From a checkpoint of a small transformer trained on Wikipedia: 5 heads of 128.
Each number is 128 + 32 x the weight over its row's rms, rounded and kept within 0 to 255. Layers, rows and columns count from 0. Numbers have three digits each. The size before them is the row's rms in percent of the matrix's.

# layer 2 MLP up, 2560x640, rms 0.163, rows 489-595, columns 576-639
127:103058163126113085099094145080138155109125194141123110124135147120135099089142156131173186034172139203115151217179091110123103131115140136176142137221178153148113144092088122144146109113117101
090:162143109111144099163078143078115097121103107186076132110138121094193136141107190118139151119156144069086150128141111135126157124089105150141145208112109102184118166178155132138149082112174150
104:110089161138112090148136105095122095090116127110191094141136123148159103189178170160163121126136095170133141137095175122086149176203129134118073083115114130147120076104097117178175133105162067
097:108085151185135138140192121102142089133135095148091170109086100172162142086129148122110123183176102152120095184119134155096169181094116144125204145127109090145068092119193140098087120139151135
099:085066117164169094155142093118106117126098119131141115072190078137161106106101117139137107102194173132133109153174140111152083123199078119059171073128110116122098094132082126121148106093147174
097:165187130158113126084159148157113137099101118163149121107180158087151141131113122063132176163151167101145109117123108136172124190117115105118143159174098153125123140104180070144160179113150115
105:124222096127137140110062139127109125110112158110074133149142136175149094100096107118154097140113134115163095104089130138112105119120139133121140125134162132193170192118144069135097078115112141
096:133153136181111082097101131111089120109133134185095099137143077124058138119150164126182086157144151097128155100138184175145133156125080105135131153116146145100038154069082161163091155096084079
103:175188106103154130086073181171108151126196050120170176130174168112082115111139170138100168178148100100106143118133122154148141105151080172152097120147115147111072168126110137104102124141088107
100:122150187075072174132136103135107159086141149109121149069111138113130115145099110115114130120164157142154118106145125128143180115068110148105169139167113131129088113106144123119116150085097129
097:187095125110095123127107132124126092125109126073047089158150095129111146118128160163207097085094106131135099157124134143117172113118067120090120035133118146124146087155116152155122114143074145
097:095096120167145108184132146099131130067096167131106118087112096099102076118109125093098182144115102128119082134075122147146133109141157138114113073182109159077169160106129124162104105127150142
096:153134143161121119169159141116171153140128190110098142168133182112086157129115200143122104143158076088142131160179138097151188160091099092137139139144151063125109121165090117077160081107128188
103:131130069177126109142111140120125141121139139100059192171178152179160084090140137121171136141142150149074076125112160118168111191179184068136160139115084098180189101102115168168149156076083061
081:134114091167124154123101151122134175157131164142117185136143155089124083130110159093122132124195112139143177131094138130087108120131111102116151150165173110140109093133091151097122138125154131
105:127122172126139148239140076147089107107161052129090171108073161162202083085186103063176121107158152116102141158108153117144172161110057155111117125110128115128096163164146158112104125113154233
103:070134061114150128143179123072112067077147120165103129071139149074148133131124083110115185138081129078207133125096168103109179147149144138126135113134077105055141182118117133138064120157145097
100:123151128105139114145134134113176121140131153141117100107109187138136147111117148127165112104159097101138113101130087125175095129125130121116094129123085139159135153157095114155108144102135091
091:127168004190141070138174161087162145084129099113132195118129116160084098151116127125162131122139135100143078139057146125170067120165131100114158219153137117073134164116178116112127163078113100
096:079096115103079127118064100126120156106130179112147088205125230111135129123102120147087139125151109114140117128135185096114116105092133139137156159165155115116094064080126139144158165083127116
092:159149168184110085117183139074144115128078137128171147162102135112086098078145138084143138104109158152150127122084109159172123122086159115117164203187163089147125152141153093121108144140135115
096:161124155170104131159130114100088103125102077172126108083130128135105080114060096131127127153144116122104163125112127120123096080106069121091066105115108125165145116048095155132117087193170133
107:167118108129107055141169169109117080108147164130104135127120120142081114123142143070101118108168197124149074128155142124169128104145118137107141147084118097124149083126185149176102121140111199
096:068138143153118109135126083122142167136166141082136184109127137110126153138121161135150150110122109109167104117096137094125108111105088107118111097095037068117103067124116187142097183166048115
101:134111149171101115177122207071129122111123202128124134077067128093199180122159159187180137103143194146091137109129186123028192111148153134131132102169069131128128100072154136175193138131141146
098:133118117151110079081139087109090042137068169103124154091150058131103082182129102128146141166111153068129173120119149146114174162092131094192179130078092095059120110138175177130095141165091134
095:146182143145120085130132134135105123109132102181181109081138112081110066207102070099162132159142143181142134089107150050184097130181133051107093071178098130171147106109159115092176112125092154
104:133175165121123156091058140087133172135100101203085099146102095102084128124134069100094126089107119031145162138138071154182136147162219164128208110099135181115050108072102125128112107073131155
103:159134166112129097076106099139098120116133099119081144128116139156103156144162196136074150121175122149171157150146108134086093100187138107083138134036176037129097078124156089142152146128113187
102:136112147114090084136152093108141148167155138160104127132102070046133130140042120121088105039160048158145193162080128089118126052134121120099136196160166081178099146142182113008083114123111171
097:124141155134109126176090117096119121128138115132219128124138116092190132110083127088142102125117142088131099169085144182133136121176146085082111134127154181106147172062135073121150138119075125
096:123161084147198135117143107156166117116049136138121119139139103106100117173209166139126117145106173084132157097120163137145157082212063127186142109114115150129147081202120103181178088139156144
102:103092186136136097167077085179122120169081156105076209153188146137117090140182151127078174082162075109134130123106050109169153132168111075145138164122125180129105179128154125089122079110078158
094:175070119111163120148163159098135126129115086094086147082170109167064143157105115111156107142117129171148150094125106112102204101152144164105121098152116162131162123213137105137147166125107113
091:132095150141151149199090164179143154193036178111169145122166187123144188150086145109144142118182111167146139093150122182199148088170122150137056145139135093130123110117129122163122173132128123
102:100093110058189114106107096065108172098127174175107163118120187093142111078117122115151119092132106151132163141203155096106118096146118162140085147047189116130102130092121116110119070144152107
090:119138131099141105170110147175140183186081111118118106147133130156091126120127156103088140103152091167163144139224148126136162105094164186140125106152129121140092112132154087092086172117161100
103:147167098182087170095102130154102099133139138146128099115135092113131087115150113090103146103114196129112139091124159209105159157098088166156187113098164102178095057057110121060105115140104136
105:175139146069132102080146105117129159132124081139141138167117111139169112151046183154133153127139092167103141147128141149135122147153098110121090138132081124130204107134151103135161130139144156
111:144178170160150109078152157145138087141133090121122165139090115125033090116131093074157098134110141148109153096083126160127110145087122126113186125113162080093101135113072145109118208209132160
101:145141085110157136139096156148085171079169141119096159084130109200148135158175118148157180097105136158098126140092188177099114186154154213168166138100120148103109126132144154123168108089136103
105:104104161130099174160123111127151125106098091083128147097125163097173171093118145118133102126144103115124105164132106139174171089093112155077146128147167096148133138047187145133147140124125100
088:182118152108113117069147142128089128131090087115127164069158170140105115142084144169112092165106133135129159200035060118142163097143151162137062115071109174152111178069143140110128146139150114
108:111146091079115135175119126121131164123151140134107211112192092120150116129175110110146095130151150106123100142106122095132125134134085139150130108135106135058131129150153113126136174064139131
103:126158160045166125117139110138132149106161174176210099077151154126135075046106117123071156099184156069106125155115134092147154078147135148121158110163084141157150093119119164067097143076105092
093:108180107075112146113133143110115175094131114128060181099150105084097094184135155117067107146151142113121114112143104137104123123090146160094162159111083084128153134132148124118100115163117142
102:059121129148144138097089078142100151156132132138194103098123076155088144174201119153145199163152143148190114189126131090178142166113118118114139139163165120146136161110149127099132104144165144
097:131148135107125126095134090140057081138113126116133183105117123102074158132106133130098156123129110125100152088112162110098087071136193100144093131159101144146152082120102140169111083144055081
095:130125200138132155100145110061165120131189160090113185117110127166133111148129109083081130100177196125125101133174110080143207167086088179165137172141105112099103101152106112121092160073146163
095:128136128117090129098124099155127118115093185212110119107144124123123083143107143099110151107133191089143124069166131101126163138146062146126177161176128096161088086110160120130074174147129139
099:076150089061091093096142129084193109100139182100122096103159078141128163113063099129127136127087140150156136128113115192150128150151083125146152105079091140134096110133175129148172121156147160
094:185169107130121051168139112047155112110133130100088179078069133128087086121124113120126095122094114158106140106130141156115133096115128094108170104123152154158192117122138173110113044058131141
099:120123153105098035150152149171147133091163113135141122163161129146132127051142074116185161102150147153136107126141129063052138103184126122131139135148103113171108137088105064119181124131178141
093:134162117111151197200148100207164089143178149086160162170183089088158111108138110149065059170131078115113144150073059141087119118132136087113117080076105149126185143116108116154237156117055128
114:178124147136104136107159156108137085101103102103150135128132186099176112135130098160085128104160118171070128118155094132102109086140129116102112078141090145145117120090111113147124108168166138
099:108177140157173109078168082107051109150112213113097155158132104089130112153089117113094171161166162131154144106136121124154111140172154162130147119106107107185120187058085145044188115166086151
096:163118134120161083143126087154137173178165192147084110129136070143127178137102109150151155144101098097164100116198091112144102104125133103115137128168167158166107073124097128111160170132140145
098:132119126182132161168130095140092120103105137110172104130165153129145123116135094137140114146209120084104118157110104174128117177131063157131134096146168183079133149091118142133120042227150126
104:189145074130117128130099126108132090155106147053130115125143177184100134079133109131056123085104185161122103081119162152090131143062088144137097072099114118178102079141136128126138084133174176
096:158126179160131202157042100120135123119064067137112148102122117110147106117118096193101131153136080147087147154121123146111129093070160162091133090137175144160099147086134123091119091118127117
097:117095181106134166159139157145191125105113109151107150163119156120094131105093144120131113097136128172142125107177132234188136121078112051106126142133069048128100084105127132160183153125101118
101:164143129120096112113097081105162171129062115163109148116161163193114167137147125197116130086089060116168127117115149116131124108158071110109167140166078143113135145133128106134130098126151104
100:119086100116074107105128157156071113103157118167140151120164106177160198125120153136152141144083107132100112146159136112126129092134102080168141141137091115112149151156152143162129105116136096
096:060131146134099113179115139160119163084121117099163058070145138102128171214130141108130074104075055117126089090142166141110146134094125161141171102086183121113127118101115142092100124144144104
103:137216055150175142099163163096091109181165149115139125029125128165100097115109126182192199140125101080148107173144139122093135141133114132123136140133143063186141126165089085125097087162125115
096:132188092107094162110114123123118126083167131127189069107155099137097056108117107095121102118140145146147178118117167141125102153106151102105140123146110139155120107139138195125123122150109127
104:146142133107164137108116142154115245189133136095116103107163153105113082174072109104114087116189151125151128144123124166128138107191095185165103255105118181150097178082132137162140104124162180
101:150120153134179117150162077174104156090103104069146100081111127156098127126080074111159154126176089147117137113102158155120157148149131192115143108123156094116074118143164144093151118135107153
098:139095108124093054127143134122143128177146093085144126115151115038130144142123126062092124103132103122169087106157166128124114153172223127109131137146137151156130140137201120151100180191119118
092:086121109078178138082121170148119146118053098081078128097088155117123127192081119116137172177128126124159104149079070148078145094159186119028129107091172129124133097105117098147098106102139100
095:143162104134164107097161108074129135067159179137147149181115165122152098191108132099168143124062149131088117144111166161135040056091117097100155162135161165072177141120174107146108119108200097
092:116124127151098132128139122124129076121109114137181192111158128092179116122067072127109110120184173104128135154155137092107119161167199126180103144123114180135101106097149100185141095122149093
116:148087153099155123120105097139127110144130138066162123094197138118094131120159093203120134070069103091172085064126153142160078149149146127124112123168140132124173119155107148163123084112142126
097:126142135125148123096147158104185157137157098159105121142168146186183124124129130150159129142081180137164139115108059134107119070127087068111118120065141119153136130192191139144143189069134115
100:078137112117129131111151157135137144100132113144115159174098167150044080110094084117138179072139121098134112129092104108112146118119194119143162161093111110081111091144112180132147070162110125
110:157099147120171218132105088143125147089114194145138085100128134124153127156077118191119103125118111141069147135134107155116109068102152162125145157125135090118088153108161180099118106137140092
098:111128073112168131108114079078124161136116132132093135105177123113126121121107109091119168140114114095107097086102153164093125133131123122125190150150184128112175104124105126167109137149176100
121:100105137146123131123138132076120148127182126162161116130142161216119150112139135114144056151155113134123124135108141151109086124190124144125094141087093136135143090143091126091155175132119156
099:124140129086108115147101120183163106146109134149116120158057186121123110131130060130157104069198176107112137122085177099113120118123063090133132157124177131130128142123143104136135144098170190
106:145136127090068139132107146154093140118093178201126133116157160122104166055162122161123166162071181114099110110155088117182131107187119159155094165122122064124151107106106131123105198104153174
103:136151135103111105086085143082155087093127135134112239123136110127093124125160173138155144086107134116093163100187174094132143195133062118149125110135085175162128138146166149146123069100145147
088:123127100118126126171098189144157078107109145097169150144120112084200087129146133107114082197109235138117158107159132074161171148123182105132108095151118145091183113151135135104161089136118104
092:069181118150102141172178153137107151170142139167127097128095152162088173097092079168151138108159172165158163068161141101134121083182095120122153139163169161119104068106174095132120174120197183
103:206137153165069053141088122201111134087119126151163165145159181135130099133118095128117091144112120126114194133106146146180131087136107185145131206125190107125116104128105094117125112129175145
094:119089092139133192093170145144145087122163120037178136198131151124143047080089132117134161172143156119092098126166135089110165120098151080051073153147146139121141051141123189105149152085165195
094:147172081143108135165046088110083150162148163076125138143126188100112078144125116052176106167180121096119111105151161106138104115091111094126161133138147134080182160036128069147126163113145169
098:092122133176099127120092132097135100163130244091095097143112083130132174072141159128122160140111106122142065121114197149115133176140049115117149132130131170169095120074077151131130105126124125
100:159160141072110077109123102105152146157118145138111110119183129157123128119084140163161121167105152150077079112133077165113111114145151144138089124127118119132088124153129149116101100126094099
107:096106142093126114162051092087076141144019127104097185143170130115118124137122186128202115175133133152096099188081174125129119136182069083084119088152083124141153091112100139109102064087138165
088:093147122132142200176116190129113148119099137072147114086082121140130102102144120141149113108138157136110204124125178077099158124119090080123152106122101100129136148089166100134149119132062135
107:129140103158187095102096169132232177143127164117160106137158110124107096157068101132120124171190048164109106121104151125063191156095160100074121146128131083106134104055133187138160114148090112
095:127118112093166175098119151160165194116103093111068139193110162132107092122157125098098179070180110186102157176123160115172105161120127129113168143181089096108124124119116115124148085146099116
102:166092119161109140103107141209196090104103103155160128145142141128169096108112153122131111141110111153128143148120140093124101099108103085184151194150088142121130111119098134134138102113108176
136:102105150129175120159156154124106113079074125124122171104144144134118133092143132121125137156076186127098103129169095107128097137139107069102124173162158104093160127094181110154168118137142164
097:152115095125127117096135146120154175135127122177122133107155162062074134131137189092143036149136066120099201065108150148127174115093120175113085118157141145133160205122130097135088156123116090
132:111163142093130117129067156139138127151100099123126117134151129094155106136151119142139126070142168142184123066118150116103124117115122141100154084097093138094080127191161144126113154107129175
089:112158073160086054145108148136120167130148109140132099137111141084127113060121168087128095097111131103127093131132065177124122106210123173097129110148148119119087110102103142102172130061089127
101:131102128130130099171134155091145089122094138116095108141142150179142115154072165111176157155187098120119117141093097133077174136099209123146158171166112083081121072133114191135097151199110083
093:209205110169135136138144122097252101135181154172122135122154143123132119142125185188149095099249160089104109118139131110167061136148144091098120156115112117114132115089105133131134112097196103
101:129170203127149131134136083124156139119099244150134155072086147105104116134158076125142123191128142175135142147163137135134106125093120123121127167124151141084135147116189140183125115139096164
096:171095127191173114123126157131096088130123065123145163161130215141095105076149075092112141124122109159109141094139184103148144163078129125134081139094150088123127105140184128163064136206133129
098:103140169113197112098110090141127133068164148102181109087060139149109156179093102124084083088152155096128175172124182143161179131133179146106108075155114059119142124178244166060136175113132174
097:168136120118170076117078184129173101166130113093101093109146100115163158086089182129048101113129113155073135059093157097108149101068167053125122122150158097157096121175152097098101156089084140
102:146132119118145130125101087073079067135119124158126157068166111090153110148157150107084145183102080038090127111103065183091109120116151114114118097087096173091126138143148172109138151111108107
105:165139147098143073169103143197133150103162194130085094137081184198062155165086111127095122125120157119112090180141133156117125148118112130096178121135077117112137138112174183153100110194122144
094:106122122167065127092152116109135151070085087137091091139156210099175063153120170092124134156185195149106121167064148108167159127106115128083168159151134107088035105103153087118115106121126171
117:124111120041113113103100131071095223108139145194157123139133127123083134126129064150130094128123141143161147130206155071129132108123185132135094121148139145195128113086150106122086151117146148
# layer 2 MLP down (transposed), 2560x640, rms 0.0371, rows 489-595, columns 576-639
108:093085106086083132184145141150133152158119149134150079121089098140187132169145161150162132114173158154127133212134128149158129148102151112127113127226170153183099154103108178176150133169139088
090:119161132123123078097125116117148139120112097095140151172143124129121105127160119153101094121145105136156130102133142124049133160105123144143123149106097128120141067161154141056102106139109155
108:094149088187058134123080142114133121152095128076135139128097143144110158142090158089135129164134194149119105096161077044196133133120113126100104152138135137116143110147075160142185100135114119
101:094120121183205172185136089143090096147119102206132156175090129133145122131132173134138096154179038103122113172148095124093143148062080189115124136089088100076101100160129115102158121082107176
103:155093138091095116187176136123147157134091073153095111088116144130110111080175113161114157123171122162044108156147159170159063128156084107143120133160152161151124147077082139113142114104114164
098:175142126152086102064154123167134161193118129137091078121184138116138142150102175141136140175123099138089067101112119156098170173134114130123101161159124144127189164088146076189161170098162160
102:111162170101193125134097168107153104109134146156126114158135106174122151135105148102152097173051142128114104105147104195049188129133123082122087122141099118124147163127166078116114091147086110
100:139147103113109108139095111120151093107133107131099042154149113157098164188181129141112129058094111177140174115156208123128101121135083145174101084169104112131139104148162140150095127146139135
102:143149086117138093096131086206111144150172112136158154171175134145099105134074139180110131128051147116142115132099104189143127136142127176123118149108122110151118112115089110079138149179072165
106:157133191067219124137111130067156093129167123187125094120075169119123154112130115092111177119124159109141104131082063140155154169097144146090208142095111054089095150087125135087128139131124079
099:197141088107108122170132158147088145122052112097140119118116168112098159162211187096109119121138149126086089119076100138125141141186092125129122123133143143114083161120160169157113141123073127
101:107094095166115104141106139104130160121071130141119129128119155126116115116131089071165139096103068119108099133093093102127152097106126060123135083206117111148138152114100117145076117154145191
098:138108117119158105096122148124142131101147096123119115133130150108144146163101193160132152091085127168142183203140094159098117110147138165160134090144175073129117104148116156145126160136125128
101:162157118118105147140184181109118082132159174105103110155192160155143117095111092105131120120090157111084122090098132121120177111136060133197159097163115104193142109137133143109091136079124064
073:147117143203143021155140130167077122080107143141102159144117170143140085106154066117174095106083132168153147133130078119112123119154081097116183094176109120175118120072181072086130100105129169
102:115164194132132145133164119151119108138142092130118147132115153197128207120139122122214095132077121163127108104106093146107145216139087128102116106119048138194141133127141194130158117124132137
100:212095131119120105167150115114122112119112134150091147115108090090165162068142065150123158093116120090161095092102172132070122098096048089180091065160179160142149146171163067164076188143138104
100:125119108121075126135127146102235120124120089131143105057181123111102131064116086143095168171120179149051139134163157157085129087129137102099153112091085164129106173151109167115184159102106131
091:162145109158097085092173182123153130150130142125117093142108160098151144132090131094110172110083142129095137111056206141105132150179163080084122138153111146087088126203116100109175124174078153
099:130124159142154076152100054107102042115141137080152121108181133144172132178144127149097101155108113127112171130103097098130140128113110078163141105153144219124146135105191139166147131122109153
091:154106153154130147140168129101205080179155152129135154095097153140136133112146115153117114111151105193166132099098112150167088153147156141116116142150151104157138138144121125122113131087091110
090:091132113117170099149176109135103122148085105110199159095124098112145181173173089107071108127144111071107146135066151129130099119145140109123151080135066145114114104146102102207093133089090114
100:123091132141070169148094090151112098183169111138080105154126171162118067172141092053083200092108070077121139204079149139100150179144139141072109150136082062093086173150202082191087123188139212
093:137152105163153133147124133102114082129125115162110214118106115154200145136112110112106082175172101146137140204097152158113162111162134117134111131106070116157133173090138156127185056090108123
100:107128134188113169202100163074119083138124159137100189122065079156166122120130173178194115108147142175077168140089134069072123151130179113062088144134104134117101095101122173190100146083148170
101:031177160141196150071134115145107129114110115194114133112088073096110068133146176062125160143097083080118184158109126114148093132039137066111146072136102140122058140129182126123158046125113114
098:150142158133125156071116118133066128150162083086143117174101110130095135172188138116121129130171130169108128154162105138111150085135105172117151107116103099156126095159178118183115108161090147
106:198087165145109180127063151155139184150136172196092144114182165113133094171122103120082120119125074124125136135110157096178131133179149138118144153077103097094088142141139204159126164100055096
102:130127134119106160168154085115185110161114104168116135168120119190145119112160142155106183152098093107102147134145131130179129112108171120148108142054122121127129115094177114141160113106122128
102:188153144133124171135158128105137132134105096074119151147148115074143159130135161124082117143142046080190161109121151147091106131144085117126136136154141075206110188148127168131156149142082095
101:083198169135132101093126141058091141138153179193105143073129123085135109074126148128121095133131129124108152127173109072182136153150155153115081129166174126101155113098097173092148132130136137
097:119134152193085162152129107147081146145090130109149087135105139143134117145121170053095108121105153153080132068159166109102088151144083121142116155097152067153163110167091174095154082149152131
100:174160049145148108131105122091118144091138131182118152125145122112155134121089120128147112121130128048097067143188073140206090160096082085127144128093167134167160112149169146113177105113154119
097:106091147128134156132169159100164133169115136175121083074079085164127111189063128133130087090122156138135149121109077120079178112186112142132129089144111170137146113154117139114138127149068142
086:144145098069167128084146048050094119111138094160130127145105068110149135102127132140106170155129132122137106132127138093093121088044151125157166152031226129121108213166102168108125097144131169
101:109129155095169129120110109138109119157102140169113126102129116112127078139152092135203116093125130108100138146224117114118099127102100150117175137095143139131120111102119123130111136191150068
093:164109119131160111155148151136151122149140139192068167149129110163081178163137105124173087126170164133102101101132183195116140103139126132113136157132097121048138077110127159088116129161154059
099:097175092086084120096091132123118177169173134176131178119138044176118089064167141134130123083096139167152145109171154099093141179145116137175138147110132092158184081105090109131138159127088117
106:144108104149104088113163070131091130128174154130149112148140097139144139187127172150156162177149115124175077146109158150131053120179110122195084109178098143137119163114119083126095165096114177
114:165164101114133135129140130099125128221153126087132094146090125128144095167121097139095155156114110117160061119122110133128095116156131138110174170108148116107106136144170046161157081138098133
101:116155114134090079137059112173120132087159114115126110160108141103111132141248145159153114089109140134125135046159103152151155119166153166078181157118140109068122117146126133183113145182162115
100:127080121083131172120158186102146138107109139028137153103077120115122155124128094149118137127088104122105085117180125072104124153094126120079128139147159166123189099157128106123127215148116147
087:085155080140130113134161156103160174104150121116123138025143082107147162218132147154103121181101178079071127106115128145134119158151158195113113138138186117100106129177108117173095127147152103
108:205154104070076070170138092164135116153123171155164157126053087162124130085110117102167134076097107106126110129120155118117119135097128121109153103146148144075144117120219111136119170117127118
096:116096177072149148120110122161125115189067121160130124184148166128127108087104177108104113066124123121139110137129157134096116135156145183151151159144122155112107123142158132172114145100114181
099:079146139119100152116106095158104110110129157095066125144135116142161121140091161165085160172149165089101108183184142148097180104119160185144129200121109096164136183142162165122091163148116119
105:131102118173185141096127055218118107163083126170136138111095080133197141185196099096143163128147151092195109130179129130118145134103154139132091160123190119122130173107159142082095126115168121
099:114255145107146143103177139141101104127123134157092143117168061091094169116153142140122153128192133119063140202163113091111078141119181133142094138115109134142099064198119127111106071158089138
099:157126166114129139137069123170133146114101156167108103103118086151134113148120085097101090172095138067111142119167096116084109148105163154158076156102108111116145134146134155092144137114101092
100:115105154117087089174135122136160104079124087168157111139115071138096094163136145158129170134142149098207164079130152098193068183133102090124078200119138156146114081199096100154098100125158100
099:020155112064118124152145184122162102108187135167146116119116094104091110114085066165126135111073140133162184139096180173144134149163101102201156136077105099162108110144178133145194137193178095
094:161129185140148171138070087179134113045157100142156183162145181051134139165162119120148079099143125184161096147142189108129107143121092101142129118113108127195147115096097116093171073084147106
096:134121080136194123114190133103135150093150134093103138124170093125108144106132154128122117122141108098153136110114139148096105115072149207174116109107116122109169156116088118146213117153195210
093:121136145094123155161159113123101110163083161169164141141101111102106161176090137130187075078085114142103192141156090151076136139094118225115059133114125091088146154147169142141139153153167109
103:110087159103139160134089111163145121120068136113140111181097129120157126100107134142085185156159151163130122087134108082066139145147108105219128147109102175162161134094090128111174166173088155
099:106097095163155165059158147084145156107097128139134117070149113031149162139049130110130137167159117134136166099183182072160137118165125102129183144138141133123129156099100134108155150180140159
104:105089132083122105181114072138133155073128157101139113182174018144130141115096062115123149180109137190166124116135104167133087065119147122126157137067125110074148190108147140143142151101108116
099:113135126112098157157111186173108135169150155120125134176178121129149197130096066188026136102117166098121155152133080145104121116171088136141099185121159130153132147105133141115103058143120066
104:147089155078099171120137145108134115154153094113125188135140159115151182125080067163169097158139165083082095096136096084129109130061131107138044094164135112085182124123136123179129107122087149
096:171073152130133138125181141082085059119057077124153192126180132126109080123157123062114119119152122083090142137127168123149148102135127158114147107099102038145110055134120122143100115121126138
093:106107105138136218179111125169141075100147062175139070136103122119184079157149101167138135111080145143147161096162101102101112115157130148126129188114087136130170108136106108118179141111109068
099:098142118134052134129058152156161189180142081177104140114126096113073164100186135179112107157142128090153088128159109103177161085128072111194176146121084130135138190125111074150117082163102076
100:113131143105144096128138125155140168151109129137168097101113132102153148129140145152119116114151189199138163141163158143083083116143080134135116148142099179224187101141108133086086122101143115
104:105127104074108148183146116148107141112154182105176111100138099131151135208096176140118127069124150141120112117135160085161101110153130136151151147122177206136087131139127139131100117151164128
098:120116129110212130163141207126086158146122120127113135077143147180143151120123138120161141145109081153141101168118124086105112173071092147173079145123128122148148187139147126102095172122137101
096:130098088014118149166081118143137108140115098107151058084114129102120128111109093140137118164149118106108090108166118178144153073077109139136140177131129149145113119088119137168122147143158073
099:165087096146159099138169114150132182109127110050136080163127107082123124167121157101154123123149117127122136130142095183057193132190132137156154097017110148180115152152128112141112150138133178
101:135137117065164122138142115114079098135103096181105069114139149093095141144200137143101094076113140116113103126133129141150141115178150169167086093115136131120112127132186059094157087097076157
093:089121111102096048126136192165124096152097106146168101202138140068136075141163091110127139112117130115198139101182173140186083185145116169119168094170131110197119173147129091133147208163080100
093:060123129096112161198141096126072142175060130148138114176134128161149103184107110106135121135131145111176116141141105097103123114100135157142127146103080133122139187160148140132098138102152132
098:142214112127174154136151153109117088132141164158120141117162145155165155180099128078182066127140110140144103057117127136127179154118086106087116155084111142129131126133129119087080168102110080
096:105121172108115129128102162125100082099163102111127112150135127116208104098127121131094087076147123110167128131145177138070091130126187148181116173116093117154099124153154054196095155133125076
124:139094124146133085154137152179136142166120135107168119083128122152126130146140106194109116119093134116136117142074089112134069158138107133140133098146154139186125166177103175162146112150167067
096:132178117135117131133128061103160162128122066109130159147109113178145126158107134107140115152100120123118139087128177110141145116165108158087080158121087121110191121116171187076141152165051188
101:075127119110094107124169105119148146118113058111146148148155136107097179120116156075099173036103178202104136143123051147145140139114169158168088184073129108128152122167165148175085108137143154
117:137186106134124115111110116155119108141131136106160197103118124159129122066126158060180121117149107129157084075145105183070126175180131096109128194117128114115142211125104125094175172102161144
104:125141088084141147149124158141073111131129144186081137176138124036122111139110059085110095155147160128138135106124089129095085111135130138162133095123187123154164208138161097113087117173155090
115:102140134184128141152138117119079174133154190154181126149115131190106164082146157121130053106184167154143116162098135143142087100169109157106135148104070119149138119126036128119153105129133111
104:133128138161219089154096113163107115109168110163115124091083106206095150113165118124112148090094074100125169122076132145143092127175100161060138158079109132148108113101141130027114106134133109
098:140117086084095125119046096120068114089118083173182126143164150117130176101204099164169096119078138109114093188161129103174130111209179119157172127092155128110152115102166224099145069116139122
100:147160102086174192110114096137179163161136033085128146129149066107170129122114155138159113133127184111187128090180162103146117173144139115159084078088113137155105191107110155114087079101080106
095:128065141071110150143082160177080146120120164183101124136160121153070135121140152120162095131153061085115145100146091057119079102089100124149110121114186068173113167177118106105100116080120122
088:117137108095148067097137159161184143125123125168138129084136145104149158130155133132080161096116099105145105149138144163112125137169095127195147154135135101130080192113102214129141086171147093
097:206154161085122138166132185155138128180146112136149142175138178130136118108136169151085121135115174126135150168181163134113071115081173085077141108136163137157174132127106152172151108096185177
099:094114101134174156103109137165146132159141104129190191111126117176142098110153091165083114102080127104060167103065168133132142113159148135141160055053166103166100125180159104115129117120121161
093:134179054128115090142113090083162107094118110104101116107167136157149157118158076113168128123126110134126134144055100125144162061094107080090164102169134075127119130136176123123140089128181142
103:144213106066121139162104176120194168158090201179147138104132162170171162181102144152100146128106186202090198174099170084186106126184107136096181129109154091133164077108093141114089106146112128
100:103108132156146096069068179116149124174176088124110117123034074072084109091033180134176154113175116135171128075090143100129107168139157088171117120145141068129129177107099102125140113111137121
108:125134168111130137176080152109185153085077161153108125133152151127146134134149132167182103141093181185101072182117180081087128144138116085150117124135139051147177137126142147168105053132094160
092:124143076135094143098143089102161135108162133155160127141151118118153144138170155142134100125145143090173126186142127148082121166127167084110073179109114123137133087153041120129109086121135125
109:141174074114149116109116137150154106148131120206173114134109127116211164159068088141156086126143135187096087103106195095155153119057092072122157145142165081166163171111130078130104142131108118
095:099044162162167167119129122146136120152130146103083161139101118032128182151173139112103122158129067119131128056119065119120116061184140077141143046134171190100092158136151079113080137045093083
103:087047114154137196112102179147153133157108137174130111092140120143154127143134158154057162118116142126097134135103153108095077127124086080116147109190143130096074125120132101170123105159075159
129:082095163103155136183175216099161122129076107125089126087111165132150140139148172088105137116103169118121095073175116138123097142125125139116138162116143137114147084138122162141207085103145152
097:142132136168086142152186209163155112159110105127143182140065089074160098168160157082092161088141178113195118109079140105109144057167119164118116115194135073116175148138116075101094104101103162
112:089132129149134135117093154140088137138152101108131146103097137177156182133138108161131142129125145137138128085085140100148139157134164107154136092105101111065119145180145180145136179166161135
090:147121107134128125103168156178088150135168116060099107145134105131117136102100128098125148130124071168207138160118067133095149056180144148107142086050123137118125154203082154194091162166117118
101:114112119139113063125220088141111174101158158096125130109099090113128127148101105102128089103193154116118136110187149106124170150123125101102179116102090136147157195142126169092139103064129153
097:143130152178140100094143099188150156157060109156142160100148145123065152165091185160131128137139180070114160106179141162098144174125087164114054105121077107125136128085106182150101131171141174
106:147165151078120088152153193117127112136135182183082126114094193142147118123228126132211105156139126094125144117155205163139142132135165097128070124148118067095149083171142145093054095148145177
097:112160153152147120100133160092083183149183103155160137149156105125147130145133152084132107172128143114082183124133152105154110067118132180164106088096151177138092115156109144089125164146133174
096:143168104131173120092106085198096178131095102119140081150056147072121099191121097199154120133114115123118157102095080128155102089121099141078129158127125052193165120099182162153097129132087144
094:150153155139115131153157168143135097171135113122068095151061106187103124128129128103131141115118174150120145118134104141068150064147146099116111120147159174067105082101124157092138146175153098
106:155126165108067125092133183167125113109100129147067055097161139112183085114180103059149148159107092051084121164142101144178108071097149102138108058151079160092072132164171154110117140110081129
102:125111070118194092170121108168143133104121142126102118119112170134114141138063165177056157089075182102122110154096104144147147134099168102143173119102077144120155202141199193183116102110144145
098:160143118099106118124151133120186141132089111166121128140116142201188123124144084121125164158161176163049088154102124151158129194131113151132087103112133107096143093175129135178154178142148097
102:129098136080118104099085118085152219075158130154114149172101106119095121158088118132137063136141124184149186133209121072085121133132170145168133120060184184170089107089140122172128152087156149